{"d_model": 128, "norm": "layernorm", "init_std_up": 0.0442, "init_std_down": 0.00808, "lr_mult_up": 1.27, "beta2": 0.99, "steps": 2644}
Each number is 128 + 24 x the weight over its row's rms, rounded and kept within 0 to 255. Layers, rows and columns count from 0. Numbers have three digits each. The size before them is the row's rms in percent of the matrix's.

# layer 4 MLP up, 512x128, rms 0.119, rows 274-380, columns 0-63
103:122098093156167158164134108151145175165137108102093145119098147143124131140116142169135103137123062135156146137138112131093135138103111130156086081142140153147137143142094109143101139106120150
118:141147111129115072132109129134114115098125112144162145132124136117141100145135102164125133135091145142153165137115132138103102118141135139106127106128128116170129111167142153163115111115080178
079:093075136161107120120145129138151179117129156122135131162146117110137137112113120096145121146138137128118155098123123132124119170174119133130112106122184069111117099148125128195093153125142100
107:138082120118092127129113143154156121149146137098148141164104196119165149118111097146145133090119143096090101126138145112110120133097142129161121126124111126131116127113128108103146109134178109
106:135122122147138123105137101095147133118157115142145116151124105153070156113140138126125072119112092119126115131114094114168113141084148094151128134121108117134155127154136113164126134063114148
098:143116090138077111125143142102117108090120140108128110103119119169138151124101135134158152130109147105127129147117170121166097112133145151134117087121143149098132115124126101174135075137133167
097:137089144123141109096087107125145124090099143147152122127132082145114094142113133126097073089134164139143110165129184122135105128098116125149154108157108168127113142134166141144175125104106129
087:144106115130107127182135090115112119107163093113143160119125112137098091120104133127136093090114112116161112146139098111159090129152156142118178156131116131110111135099123143158102147157102154
095:130153121150069120192103104108111162099128112136116095103106126144082139157132087128105111099134115169092128166146174149120127146100105140120150129121101137130114147143111110109136157091162159
103:093137137124158143075084125148112096151119129148116133094107148098154138108131114108119128112111127102118161127128129123161115105127138105113123125145142144137124147097109167179104169066135129
089:146116075177143119106118086097149068136111112114131123161112099100129110134116127090112111156151105139119148144105129103125132117118159102120133152164160126123123067095118130134125163116137148
081:164150140117138086123119096106143082084072122136171082130119106143101148093107106136144131135163145127128112124150131180151137146142166133134138112125068136137118095112133154138143153111126115
112:100083146163105136153112157106141081127149116134129131116134136125164132121108142157154102094065143141119115123142124129126127132124160102138134088156124149104131083124133148150118130091133102
102:142111120116124113137099140123106150124149115088143166151156130116107093129104180156129081131115101114129097143166110120150116110171180171090184116141125144110126138132151103106152104156115126
115:170112115128120150106111119156128106118114121145120134146186126154189122078161134103135131138131162152114133178131140139128105090180141147121133109150122133119098151111085108120124156140137144
100:129138152136121152169125125133103071130129105147140147152126152141125125113154066126117127159095107121106100134099128120124155152098124134109135140125094133125109177123125169136109150070096168
071:155104182142112117166110153142117150121136135119148119168155140091090135082124088082156144170105106152111108162166155142140077163098145085125125176121119098106119149144092124153157130163106126
100:148118152165114155111161164122120159158143174111158115107095112139104165135149143135093112124153102093147118140141119109121141115114105120147101139129130177121132146122110141122148107148114130
098:145103135080161125163100136125130145114153127100147116108108109107145107123120148156095161113116098160158126157157075121089170131141115119089148141134156148118109181137131181149107107102118127
117:143088113143133135117116108107132111137137121103157160085117116131128145138163085142152117143122143148144097178064073155100109153121158123152131120093136129162139140138155102099125124157098079
067:121108127148117097121122130148122112114144144141158149143144121121091102077080119135159141169123100165166089144179149159101093177101130080092110128096157125143108140143120092143103113131095142
097:125145107149123139209152098151119139117116136105131169107154124134100113095117113157116072075140112167105078133106152158181086118138156155136123147175152109086131119108081131120120159100162158
103:116131109129184130157128149081170108145126116160151126139107147110137112123121159126130140144077156113139126112136093142114090147102105115111141141088168129101067145171074184132184122106104146
086:145137127124125121173129128151149161180152127125138159130121123158125158146123107134133091119122116109134190108155127091108121169127101124140129138123158143107110095079148102155149144098110148
105:132105182127124136103135178109125122153092110167124079150113122090158130105103156131169173104129155155135145143120084134147140141140076129095140118125134134129145131145086133128164159112126125
099:099095167144093126119162143128121132118089126147119129086105148108151115123117095111173099121115114127104115186096131141129136142111182114145134149162142172085108153157143150125118117106116117
093:160124101117112133142146125124143093105102133128131125131150117139112149105104140120105171156120143156113080157131135148154082137163130112133140128151155157089091140150094085178100109148094127
094:106151077094113132100129152095095131151123075103100134112146113145108128066138146138150193116115142144132143141125138178118149116112119145116095166131119165103128095088124107121114167134104130
114:140130140110086165132125161131166145143198113120159153136133102127130165120099127139099135136145140137156110132132122141065129146158059133131098146129082114118110102088170121115166137118135105
116:138154130135146150127114108100102156099127151077085102125132130162120124145161109131090169107140112121129137133141094157080125141156135136112112128137141115125091082162102105152092129118147146
102:132124128184116065156095151139111156117139103132102114092132136141113134106110123146130103131128112150046096133107085154125126135097094146145151149158137122168108095177150104154126091171142129
089:108096110101115139127165128157134144091101147090137089151068151141122144157148122148135158120111131140143130183122152141108138144168111120078153087167148132105110136173133195122130079137137102
103:115117133158146136105169143138142072119121149109138125117113102128125125136105124160145127154107144130147155136135116119172171130106093125184129104126136120099117074140119139149140151095092183
090:161094107103094149135128100116138167125110141140134122125101092084116163100096163130140146130111154137091156151094118115142071167165119150134119149119133157106132111126128060171111146131164120
094:124127138152118147101102119087088100107105109103155140153144133099114143112128129170107141144107114099138108146169098137101104118124117126108096156159106112164114108104178138148145116117103126
078:108169133118145167139134138139114132126152103099113130153131111126139134161114089142102134094095127118136136098136100134138159165094149122128151197144166127115117102128177173097122108135103128
094:136108123141139147115145156130144139141107134108151152126111100140121098117144128139137137117139124159114103160122105083116107122110124114159097126117174109112101126159096146096110202127131109
091:133095111167080129110161125117118114103135094133134120156097147097105193128114160096132170109120124150111146141106118158130108121083164124121172156149114077118164114134093142164148121127144084
116:126159121145113115119093114098124073191103107153125125109104121148088117110128137132144126161110172160126076132166139148119128131098135110148152117099116120168098115122107123124187123148125136
104:165101097133153127110094118105097139113121154112103138095119119123105131104145113157099156124161068094111129164101143158095167155119091148145087104171111105172122088164107103120159121087124138
115:125131187161051133165106096136119104137113158136153114104122139110151118158107111131153160141106139150159087138138148129184117154161122101151089111170174114134110086114136143159141102133131177
090:120144135125076136173132091121118143106120138129128092142163153112173141141107075103092079104133148139085116159151147140151105126078125139170128131127109145115138122118127114135145161121138154
103:147113157074151110119116068106163134152109138097170119167101114106162112135130096106135122077113150143101133101162115147090129159148135157133084105096138141119094093147084156116172128136120142
111:112124110154133174137120132103143096139090070117124122081118157184136140124091109116139078146120126135104149126132080154112132115142134157116146115127121114178129104084090136131127129104114101
097:165107129148170144145148095151124123106144129115142146148112106112170072127086114136126117094096116148082157112117159128137124124135092143120094123107130135113156135105092153154141135141145155
105:160137131100162123075096106144139112142110162119093135102120096107136148130104158141144151128118152110129091096167138159092130128140096147102121096131138175126120085106144114191150139124100145
082:157140097163126124118115159159122098101121084058124132119140132150150139163088117176120104133136172111138123180123082173151090123167177136094157123172146125120125131122146153099102144150140132
107:135132144204091149127150139102147124142140102138113138180101135150143134150111124128148113143162104157125107115160144089115129122132135141156170101135129139130165124103115128111157160121096166
093:156117122102141146118140117103108167127170145106136098108113084112095096085086126141156104173156115096156119117146120138108138125147069122149132076107149124123132125129090158107176161097121120
093:118140122101146126141126140115165161131088144118102089141116132148182106127133104176145126130117123116144130134089120118103140145118079137135089103112133140168083161085104177158124160114110113
094:138105146119132114145138125108144092109107143135155090152095093133135141139085154170106124088149152100149097136144127135101099124140150111088105112114135129081136133175120188132117116131129073
101:114136103127085108131103160162166104132114107131122114149092138177112095115104083135093139079139152130117103139100159139132136079132134136138144151103134179120121122119148133079114129124116163
082:093143136126168149153103121132121134167129147140133115130163130149148125114104150139140096094110107131121113113166119132119122135096117150118101147158159158163145115130132127166138129090136150
102:183138071108154154158082129135129097136155123114138116112102121163157097117135107148130133133145130114136103139156066161155125106133113143152079148135101155147098174114114147100136140140115113
095:139095117155099101141103103139155080113107111184142133114142098103134121111169117169096128112102115139125146176133107106156132115114147113106162131136124143099123146175136109133126149137101117
075:133132122155111102186085114134115186106125079115125099157167146122114133072149117126151123132131111148058094166126145157126118141126126142065147177107131141128131121145080115137102110145146138
092:101129155175096122160128106110113089128122130138136132117105118107130092105097106136099141114188151155107122147127147106112117160110157122117134113144151141133117106099108133151097142127079092
098:155129087109146177112133127093153164121171124111133125132136131165091125095137102128108135125106131101101088106131130091112118126111122124166142137092134126110103126112160139124107138165134132
101:125104128089157144109139098148125136122149144152128120135117084102093088091089165132142155121145129168119139156185131113108137151156126123071093140129127108168146163144111153175143140091104154
103:136108111154128122166157129110115146158101109180115123129105121138115134151098121142138129168117124146147118125148181116101130141110090116135169092100131193136133174095143147104097171119133164
096:115153095078157112102194154109116136141178120111119100129066077091085141124123125125111156136147096142109119132101117119157151083133086139109127117129131128153117114158081181117153142131134136
111:121161128162174162101125117142078101127107125113114144103133095155144106109118113139129155137098115155098139113152129133162157111110104122109107078116132109155131077145118168144123127102126209
124:085139108121112141119084168127146131145155130127129065142102139102139146120096090128123090114135152153089140153162162127132116137173116141121094106190141117136139132105120110120130146142091109
115:104102132165194142111114143136136111107097104125098153133152110070159134093098106139163146121094132102095156125149115178109146123098112110107137087101130138121144104116116129134096122129113153
082:172133142096113150106138143127139096125102110127123123161116132121100137087095113117116142143141153136132124146101178127129091114142170129135138073128108162106110123091136134087140119141141064
097:145119127109145140109092127141162150157076112120147102140140100150145126159121095154127125099132182098123120126126113141117121123112133166125119123111125152152107143125116175138153110102157167
106:105141124109111163114112084102185139133143119136158079157082099126167179124104127128146123074159125105126128119117123121113084161120111113133145117107138129102124138143159135155117107141120093
093:099146085207135108147112141092148120145126116119157138141095124140134091109102132127131134085121108124074132162124132137118093098098146130151149130137139158112119124175143142142108129132129131
104:136094122099117133154101099125195109112113074115134125158111119152129175161090122110127157122130099142130089103125140108106074116112156147167123174144130167131109134140127087150136113127105151
102:116127110125146128100159081110147173104164120101135139122135125064132173144109096108149100116099132129092121120140125141151138174119114095108120112133108157163118124123135127164110109123132115
095:112138105163128150119098143148158128140116119104169145162105164146118142169163129123152102117137120091134109142096116099161105108111141150188153131137142164150132091127134147107159116132166101
110:138130130154148123158081176104139156136092133166142121142117118129139116125098077092131121147127098111154124147151158125136106130134125130100118144121136150169143130118120113140134168152103138
092:111132118091097110136118075114151102134105134138179130141111088108119124134107139131085149118123118125152160171160151162143123137088119126148138175134108171121093102154154150147088130143155137
102:094137175118107137144131142147131123142148156122116142127138123140140120154148123093116121115118134124123118149158110055116099132182145086125157107144090151112076114118145151149133129150083149
122:139132123123125086130120104131120135148170126091124147088125078162128158128095154164151114148093141163160103128099146116165148139154143096107137146126109135131092115135120083107151169150135161
078:156130128104186143106101109157127119156107133130143100114113129159177098098124107131150074144142136102118105119096114157112126098101078127127122131117150111131072145111122161124098145133147134
099:161196155129126124154138099092118129107162098111148115139147078127112103136119143094116150134115091157100103119173172144100116154158120139088093145129149123096098121119086120125112119125139155
100:166141082081151097117130138122062124163114098113144114152123119143092115129159134147131129116111121156113133115150101156154113139141146125150137102157127118125135078136092117105143130129134179
111:194107150136169135121128179114070134118121127100085138118093144123123111109104138156162129155151146094125135141137095170137083144131141158096161140116127085115095168144120133143148102185109137
106:147109148142097100123117156141127119103114115147175143118131098151116141134143112101127115138129153117152111148120102160090126189117141146121125112141119126134161096210102115145153112087146118
110:167168137111132135128137167095179161123145142076171148112078145156110102111105137166170144103086170101154127088120126095135082134118108147119123120114162161114148130108125157108163126101125126
107:151151122126119138134130161085091082104133130147140154162131106140120093130118137086116161119082186120115117156143087111115110158134130125098166158114137110089158131115139170118073098163101143
092:137107103095161137083160161115095119096129103094152139114098135111099133119099144150162143170198154171136128171136125117145094158140111140150112122086104098171109120127134104092105127160154131
106:148119115084131116164105106140113124160105111154125138150096110155112100202129127148102127116108169136124122131118096181101106126110099088135141116102121142186130114117078174112156143109109143
091:148136094073122119145118124139137115110137131102129101178150093141085104145152070142104172136073112115138147113141122092145152122161082122171128144118124130150096138108155204114151122122134125
103:142147142081115173126166120154125123108132073120151124127131091116129158106171140111134073105128133163183123148131146161136108119156151122087153132111100140103107145141111116138143130136091125
099:137135097146131131100139126107138097099125123124120088150144109132164144140108137087157141111137131184107145096094122128104148111135110130100122155060110089153136073105115110191137164140152148
107:122116136129078118100123152123135096132117178142168139152099130121106142103114083140128140146138139129094101164125113086082114157080102163139097139120094099117140132112130130125185118083137101
115:125095159082128146177108160123072107135103122160111121132092168141132094143149143131146163091079132131142124185120121154108098098137156114106138123165138167122155124167104116143135121160108120
115:095128105146105128155141128162169149147154159109119120164093118132125097165148118171126082156108131089116122114115134087105153133088137130163155136075140165142093155137127110150113090154149136
114:148111071131139152156164107121170113131144107085130124145123091131128122134158130115106114131087120178107108135148111143145169147134137098089142126141184091124135061149108145133132138156171117
120:135111070122125100147134140164122141139109132134157134147083138133079186142091079098150133139118136164111168080126154176154114158094126136182139134124110147178092152113149159123124130115101100
112:092168101116156109129138105121118121124127081133136140123090130144125098114113117133175098156155142116122104124116109170094125101140138194140150123115119140154136091104083153128113165135103130
078:133109112084129127114114175132125183117150119070106106147102128177133086110152140161136121130160123090125141144167126161098131109129086147121181149139150089144133117132140173112120115133133154
107:157122129090127169124133101120133108110129098124119133121134113162104137150111120112100131102107178141146116135173125145081124134121137121137102092111115142110138161147123141113115131137143133
107:146126088163143144105128172081118099088084086124102122135174106160122134158168114114129089122113142134136135137150102132119095140116098154137140144161130080106140101137114094155099149126113141
104:095112126090135122140145100138076173129117157100105119172101091077098135130130103111126146147085076125150116108123116131106146131133132143114126116122168151120111148150097152154138130128125157
124:080146112145154126136117067129107079128114116127111144110161133120104119124129113140153135146090090127112120120138140137128093147150134123134153148100182106142166078134122108142159166094133189
103:194130097130165143165126138139135131119133142131151098121103134140127103145127124140120113113131160142087123103142103154154095108136143131138140122141149160084161152099101171101116132129072167
098:110159104073120128119135119173132135149088163120107130152138130117136136099110169150088163182083119142149109134124105115102126121155130139075118092151165151099138158111137086156107114174107126
106:139082118118084114154160121118110140131146115117146122082121147163187121155102157155112101142132155165125117133124117112146131144148141132119137112123183139078142149192156112115154115138134077
120:122135169132094132137121103141179084129141122141157109112159152111144155157083107135145089109062118112130082146123141128132121157137155125145127083140159160154112122132146148162166094153090136
108:117125127113133141106081096108137125120194140119113111159094133153114094106127097161128113147150148117125112092121163147101134135109162120135168108143135124147119125120137152155099114133059135
120:166152121166131098073087139113112109147104128135168126127125125078159102110112115157143176147123130118129119137126086099150111144148112096152094115131166138137140106131132124106151112138108136
107:072108124128155159148111129106135119079110150127179129116111134191126109138115101133164078119157201147160126153124146148123104088133148125120121075118124162141128129127141145141129154161153150
090:144114134113113117171157115134142124107138133104142146158101121111167066144096145118150139169103160159150105127155111156151124142139105136116120113084168103093111125112111124118143142184175090
115:115116117130130121124136140107128130117165111094123166160107110140104125137148162134131143114103144163119104125128164107128155170151119124129151142070145104127123084082149122108136198155106101
# layer 4 MLP down (transposed), 512x128, rms 0.0745, rows 274-380, columns 0-63
099:154179150136127103133128156095092168130160111065087106128121146114083132158141120149119128141123154126113139108170102138101134109135093139141034163117139120110149145141112115100131143115132139
120:109124117155128145091153153133144128112157140104105139136152167115123156140087174137112101113188164115139139120155162124112106082164143135103123123093107137111121138102162148139111099161167167
085:163141108113137110183140107164143108171122120136113118099114129136150124082107124147118162100109117152137136147159092149142137118159107095151166103123132105090124147128138143098103073149145119
116:105133181131086123152163113096125138136093168161156144115149175107159109116131134096146124136098102130136122121143149125138157143123107125099101157135150084144138172125116117132128115142090122
097:143119140123136138110155123129132117080122078148113171118134122189139137111140130119133115116151135143114155150106131150101141118150143089146158112139084124118148124159131160150109114101158167
077:095125090153086115157161136147072126159157142113137152114120124220102135101103158114162116143120128153101162132096165125102152126132128132144139140124108131114100116123142149163124124173120132
093:088134171122072111122200161107140108130110093102122114129158154150093146112105134129085153135109113140122101085146123107114170135131136121115119147131129121120125125157087096128122138133149114
085:144105097115138103105102116117124056147177120095169141143167141139099105146142124096127137100148160106149183155090105147119139116134131171151111111107135149127132175138138165099105139136129133
122:122123133161119163111097165120140154128099139109124159120145121144114157116129172163176114094117132108169097098144089094124111128147092147104136108142166099150140104110170135154161082122109092
094:124140132166148126142082114123119167151115168100130131131120155157134089127141130136142073141194142116128122114100129109144170161119098140128098159149146136147115089134135119172129145131127139
096:114173108124158079176103107135148127149151115128138138100112105102118145182127097125114138165134135101105136085105113132096135131122086140152115148134137108124114126127101111132135164110166114
067:099096124144134084143117157150113164137116127151145135095165154135131133138150130137143116099153083133118112144138109143141156143101129080151103139120142159126116135123070086136132104150099164
114:121149147090105122122146139126109133158156127167131173138116139181093115147112135146131148139111120147147122160158125160119174153086158142143112117095100075120129150121113103157142093142106131
106:089145098143128098138082149088113100106149133108112108089101114133111148149123112129140158128122122110116170156102099108116118149112144104111161137161108133108144095138146130112113114135128168
090:088146133106146084105096111098139150171146111147150129104119108110116133135082152140139122080070102086126159117111108124160113148103160137112165146143105144097177130132127124167139092147111158
093:105104100108148128095138110109123169082172107133160112098121105103111137146133173109100112125145120122154147119151131118097116111193110125141145140142135078113097112128116115106105134156174120
078:139146118077123116134088105100118096057110112119114153125131141168131123159153102117125150125103156108117122114121132099146140136099129160165125104132165119107138137156125151133128141164126075
108:172164115139124135118113132110146114103134128124112117101101169142187159139061114136124096131178134123129114115171095113165124105106136103101139100144122169127106139136141105100108138084135124
101:108112110123116123109100144127152152115127135124111162139142202140147122136125140119149123113116137145149133114175164115113085131131153129142103113118109079102113119104135094096122109129148135
107:126103144110074152144127115184128170129131115102130179145094136133129159125123155157128127120100150111139112135110140107078177122150098147129139081104136132111156161095134121130151107117190111
063:116137143093105075154098132142151102108131108121101122149132128111147130135133135147100162113106129069121141086108105116129128148133124168130129140123149137113156146098128129110137084111147081
093:148137128118139177126106097164140122130141177182132113105088125114120089092131144135134148076146159123143158135119128133163091109137103155159109128121145142137103135132142150157128125089124155
103:122133148121115181113175149111145105083166087137130145089136176123127147127105119124136184095131145124113164090111120098185103133109111130117185090151103158129156094112155112117109127156109118
115:128149086154139139108086166140169159129139156162127135087115132083117137134076100110139111149117136109129176136141077101147107140084122140129141124082092120080109149132117106108087116104144149
088:109140150117148158159102130098173127144133114108111181116157135095100119117105123127093109119133138131140114095114144096140082188168097156117119103141074104125089083135140146119147099130089125
101:117148123137115112160127140162155125163154105115121076125126115141109144136117124109074118110155122132097091089153123096139137122123131107159096128110050143163128124141106145111119127124144143
095:138131112134131151102125143112135169138119110099088102156089130113131143126110170137132059110166089178133124100143102127103154107154109139160130110137127119116121146140145176134144120078149102
094:133115080140145125134159118145154112095095085161103132138098095130129091108171110139116105119130106133113144123117121141145170130118064121128084140122138113119102157122091166122130164109134153
092:153108104158111141124144111116105141140135159142114121110070166153146162118124136158133107121108085125142109124114084151152139182135087130161141115125143153059130147150149145095110093134088153
113:096099101099124134138158139102077105111166128114150102112054140133154105141144185150155121139139163123098164132147126146147103101148123144123161126123124152108106098142119148118161177149156133
115:112100134120151136100197109145137123107152100147127109127135080115136121126131155127147139157138156152138139168156113128097153096160123122089136092137087098116141116098155157099125151114146115
070:107132133109100148098157129100076151131139161118120138110154147138118129119130165102107161119124103140082147147111091097133152151167122155152126132146150058122108124124129109130146102096140115
103:140109120106106140132106127120131144141115095131103130113113144064121101133113186090118101121134132130147159100164133116135139116125144105116126140118097122161125130149142127083114121136159100
091:113099129086104133132178135135122118142122142108113124147112086126109124059120120132099128141115140085146172149145130151121117139081141128129117104134113111167163086120112155126118124113132125
084:135125137118145105113106095131114167139138130129136145123125160109134164138127168174182106122132151110132130149128080145109155102154127137114108120107111102109123173115064091120148130107095117
092:136152138135141115059125102130113117137120117147161094106143114157110142072117129146143141099172119130148153173132119112130102112156129169124150146140146127132117128105102112126139086088122145
080:136126166182136125134130121131166125113139107143122166121163114135104159101094146110135099137118096123099086084149139109133111107158112119146135163107151098121144159082126090136102140153043148
084:126066110097119148116096152139134136142126134117117142139130106107137153131109125121158131115122142140084140119120169163095093140118116130102147108148150117142157073106125156110149104122170093
139:144117136152101155064125127120142117146099192126157108132150114121111135098146076100117100112165142132160125127134174164168134165102156120099107128141134127141094138162099129119128115107127094
094:129143092139141120130156094085100126076102141129122123059120145128124138159160105134148114122157102088095137090128131102155115134135113140141133113148123115122103093144095135145138143116168138
126:137105115158128194112120128133138116160135166136151162104144131168125122098134103122126161126099138125164110119124173150124100136113149143170127106157139118156105136132114131120163124188112108
111:146194164129109107105084123151135180146082119138187129075134128146110143113129124151139120143172107142172100119121102099150116128148121134158135149112112125113118153122097097084147086108132164
105:161132182096151125136143117124113150165134141154145104121130187090120081117167126131154146102088130153114138116138077152130127123110127146114072100151169126136144122123114127130127140107090150
104:112116105118078124122089112154149160167130108091148122111132133107129135136152132124139141132142126114187088128104150139111185079120137078152110120129115121179144159123120120110065165152094112
105:139159117101219141110133116103126142134151121139161130132080159139135131122112169100129112121153174125186138120157105163121143116113138116115109108155160168135105137113098163122151137106086161
097:130158115158186089131079170154155124115158108117122157133108121148115121123124133111139105171137127125111167108212104109111154089131103098127128152156158072104133144123096151087129125150111168
074:126144119124151105117110085123113122090159115168122109166109120133129106139127123110156134163103186100153096094129108164145144061179134115112145122110119100131096170151141086087130126165153117
098:143114094152095147090101115157128110162184131096124131129143126115109138110106110145095074119096132068134161121149137132103091149178124122145144159152111160129115111126147152132136151149168133
097:150141137145133086144123136129128172127137124132148167129101114131142138115133163131153144114129162122139152126132124121153102125162111125138157169162117126147094131101150121137127103110134174
090:140099123107082139132159142107140152093163084147115131162119113176109177133082102122145182104133078085141106128154146132136159139123112170139194125168134109100120114112110129166124102111121121
073:142088122156064102130155077168126099145114133118109150114113171164142136176148063142113110121112122108151146121138114125114118124113167159121095169100101071122098131130145121162120165145138134
108:117156099134079094101158142103161128110112133127106127136119203122165172095128101107139126117110077105133128129128101142121131129118135138146098130140122142116166163117153133120126106094104148
097:127131176193098125118090097116112153150114139139162101083145142139077105142101135133150132116161128121097111112158125141158117137142095129163144145158093123129134122158091111097124113110140112
090:106147144185151166150156135131122177102096093120108144095093140133168154107076115127143146139127128169141084157088124131087114118109129109152163098118147093102138090172142123139136100113134129
084:083102172122106145124151115161153119137134131107114122122168149092151072082108129126117092144100125149129121135139144133119127137164162122155095146146110111153131082125171102121124110099172105
083:113132079122111114100142113141118072150114153121130136125138130143115150128135109125150161133170154113133153103105051109116131116125161135152109077107117129112146181134117133133075122175121108
090:110145126114116100077144118140139135142141146136091119134137142131192103138161142139131146149097161088105131131123099160116107095191156109145105113119093104122110085112110134153091177190170142
085:098136122132130142149186124126135154144176133130083123117087123129125155123142137107100168128143121108105119140126095116138116124150133137175074091129112139106116136153137096128139127074150184
097:145107164096100125149072114159164116141120136137138178122099150164129121135135118093142107132101122109137153114147151060118147137104123118138138143169149149110147118080121169103120098149104136
101:119100075164097144110086143140123116106111123149116124138114139099121144147094143138132133138152131141137132121132127121133098114155195168163164094146127127146142157145133124124125132119107143
107:145105115141138113140099122101151147106121114140128137097117133096120083147130162143129112134137135127136162151155159138095081137149160096150125148119127102132094133145111089127152158110141183
117:148099133111150104147126091150148141136162117145142112163122114106099091100099125104126112133164138120132156119160094079108140082131081119128121113169107171120132118151111135144189110110148113
115:144150100122092122133086107117124119129093108144130092160151155084110085097145138114125166112105107137132155146147135122129143133116172116130079120152165153130158125163108109142140141136077170
120:117120120127086128136127110115088153110149106140088136135104129115119108110117192132102148101143130170136153135172126133131136145147103093179146117137117093100152163092181128138168125120145057
068:135131149159127115120139146115089107108141091119141130118049121133125174155130171150188159126124158130123152142128139133162136131135134106142150082116109112107149100103106135124137133137141133
093:143136146110148111126152121134138084131104135125116126182159141114126114101129130168104163122101124106114164121114097106126119126137139113111133169149123129118099139140051117164148143135134142
094:129121146136121145160157079144141117148120122115129107140098156134151111129124111131157133101114168087109113168148084118116142125137141083138126118120122131121157142134132147174134178098147173
095:133120162107093121093136139124113132146154120101073148134138121108141099133103118123155165180129147097127129138136132165093146113134123110128117105166144153139154137097124120130128102120098143
107:161098111126165115115148086102120132105126112156114115180169122166168093097124142127132132144162153142083155134147097115143154114127140103129121131130143105111099141124144121130161149132151123
116:126140141127099117107173111103150163120138121169157135134076154164050147160114119136125133165121103147141141152119148155100127137120197091115132142122138105098113100146120105151127131133128131
089:105127166115090118099146150125112131194139144127115130115079133131120119074094146119119150114108121134173108118170142126128109117152104131124108120131142134145085138105173135113101102114118108
105:143103181124132095129130119107115132139117121199147112165153096113100096122120096090159145154139100146153129178162154166155131118144158123124078118112135103118140136133081120115150185124117109
111:121128145089118132149085165127122150133109105120111124107188169134093108149134089109124099099127110098106122112106126153086118113155151132155122163132128112140130143140078089136183142100124117
096:131132139096109111145118150161104146135098143138121136118083096131178154164155121144145185104202132149115161156124106120106130144183130151155098126154089114093134120097105127108089154131154157
120:141134112094137132123111175126112135110132100120097125155131157115118117173130152157124134148133156151121172118153094105089140074155148119126112114120144136096130111108140122119126202159150128
082:132126148109148101148081119135135125159173134165123123108134130149166077152109135124130154114145188153137163089110148138114147123117131196148116166109104103181120152144174160091093132123145144
084:128083104169124101159160111136152138143153123192137125143093150092169135059154125158165115148170108135172187167132114143125148120077127107109103105133137143083136146173100127130125154109100177
091:120121117116099162143143090096099138101093142167125100170118146161162129161135114134143132113167094137155156163118112153107132094100116144141078181126116121121132139164124082112096130176116130
106:113134153127152137108122144116135145101142139112094150145078186097140156160111163124152111126139156114164130134095100126139142133152156143120126109130139131116141138127143095126105154088151171
112:147119120102105153121123154130073090116133110130124155162126099167131112112126111090114154158113138092150121164127147138131093122127133149133143091135089123114094107147164132141158107110171125
113:136116061123111149156116153113158147138164122074117157120112163122090084139139140093096131110130125060106139104160096131151087133136131113139154121138149131146101144121125137180116139143126117
103:139118162143165109111104153133157152142110095105148127137100099113106139069150116164086118152121118108097136095107152093132133110132133084121092127149138080135115135145126098116150100134140097
085:157156145119104109079116152174121095131093135088148120126081176125102182160104121111128126142133156114118129100111127100113139147114114140147125155102128104176127148111151118128118129164118178
110:123175097072125151136164106142107136084115135113109158169128147147093128127100160124124156101171131132155124130119127121147099148130161134109162085111102169088126107140115072127114149136079150
096:087148130138139133127158088135107140104141142139146132114141142126121125142134165110123141153142129136161143129130165132133135134143117115137099150103132160133141112108125117115159148060153145
097:150083098137104139149133081142127092108159114157164142157091119111147162138149131106127138116101121094166146142129099136146158131155101128147149101127152133134135086169136111139141118117096135
098:121106122107135125130080093129131133131088156142101139146115172095163102140115116161136109126164109120126118142133113108119113112116128108112085144141155127126085111115159103097111121100130125
093:141075123138128090162086111114118096148172124131110100134094111126135113158132134131122140111175102126120117144143152126114122103144142076158151075106140150130143095139148132136138130125136107
105:083161124145121088131170108119125138153125125116091118144145177133148112112121139130171121129143121135114136172174122102137137152056133161161132109123146096111141129105123097083075110166091139
115:132110127118146161091148162137141163119167097128130145118114107111139130157109146131109120168125187108138162133150099143074155159115129134163106106134123132157105164108135121136142099133109119
120:173127095187130134152096153084137128156121158122140152106116151104126105088125118148125121124142142120081117123103139148126131141081053144135112089083131093186101109120126121131084128147085105
114:133094125092166107110109151122137158147125132165113123119121074092129133115133176182153123144144092176135103087142198089131125152158113120143109076151144134151110124118138141139113117120127113
095:149123131149073097092143159122120128095117118127156132136095102097111139136148114098152149099122124121164158131144121129081179080160142133155136168150130142180139106129133112168122138100142142
091:097136093114129137113127126100136112098172112088136118142129122135113115178096165120109133146139180108127133106138108137128099104113085166120129093159133092161125109145146130108095124127101101
118:138146164149153154096103133130139170143123149114136136129166146108131099134160137092099133117139150128118102131103137120131103090147114164146093154108176095139135120134118140144106130170178139
107:145076115150125168102167104165159131117083125137131112119140143128105097127140108112138098086153081108146156127109162164109066140080141126138098162092121098100127122142099109163112085163110144
096:140123131149134120115138156125081096124159147143118095104113192112151149096186159135145115116127103127107162117130145122128141179141131085103158170121102102083082148143089147129121163138103151
134:148101095106122150163105103118138091119103150140164118118105105093135136163137109128142158104184178132133124146124124141110134095172100140153126105151088106118116137108097139116141142128156124
084:107140167113172131143209137116128126137144130150107148120117142111115126126107119126123088109149185110175114107142152165119132103127159165137161100125189148112148085120087145127136145105115176
103:117141155153132137137118087150141155121081106150142096133123138100132123100152160108112090143155170146104143130140101079102120130135103096102118131112094113139127144181112156140180136131092094
071:132114150143134113119175135112144107119162140133123147145090105125158135141115129137136184154122112090097126114152153143090123137115123112170165099135113137104140142106143104137090108104130125
115:154163173107150183121102094095157116096124126089165137132137138122108126109088100130134131165143151134119123120107181135124085171109145163166120141138145123148073120159092093111126121157101112
096:149109043182116117111131115157108110091155058130132112138116118122113130120102134146117141112162161144100122147179150139130133171186119109130114108129105141131134133117136167155129142146153096
114:151085135134130197110122172122149132150097121116130169114134141104131130159144159142103103108140180115153102129122145158134175100183097164165108094128144122119150100125138171145150103141176118
109:128105113118173102087139128138128144112129124119151122121161133148122128137111104092089138120110165162119118146123111111113103115110086094088094118165128117138144139132162103127122093086115141
113:139140085192130166104111132132125131111109121144126120092121095144126133131129131153101104103179135087122098127134130098141092103152151116146171116169115175122088142142114143164099118149115161
137:133145121156138099126128138119105105127099100166141089111120147132097096137135155143152098146111146136105154134135123107142159112105120134108143170093125120110086132130087121129138159190145144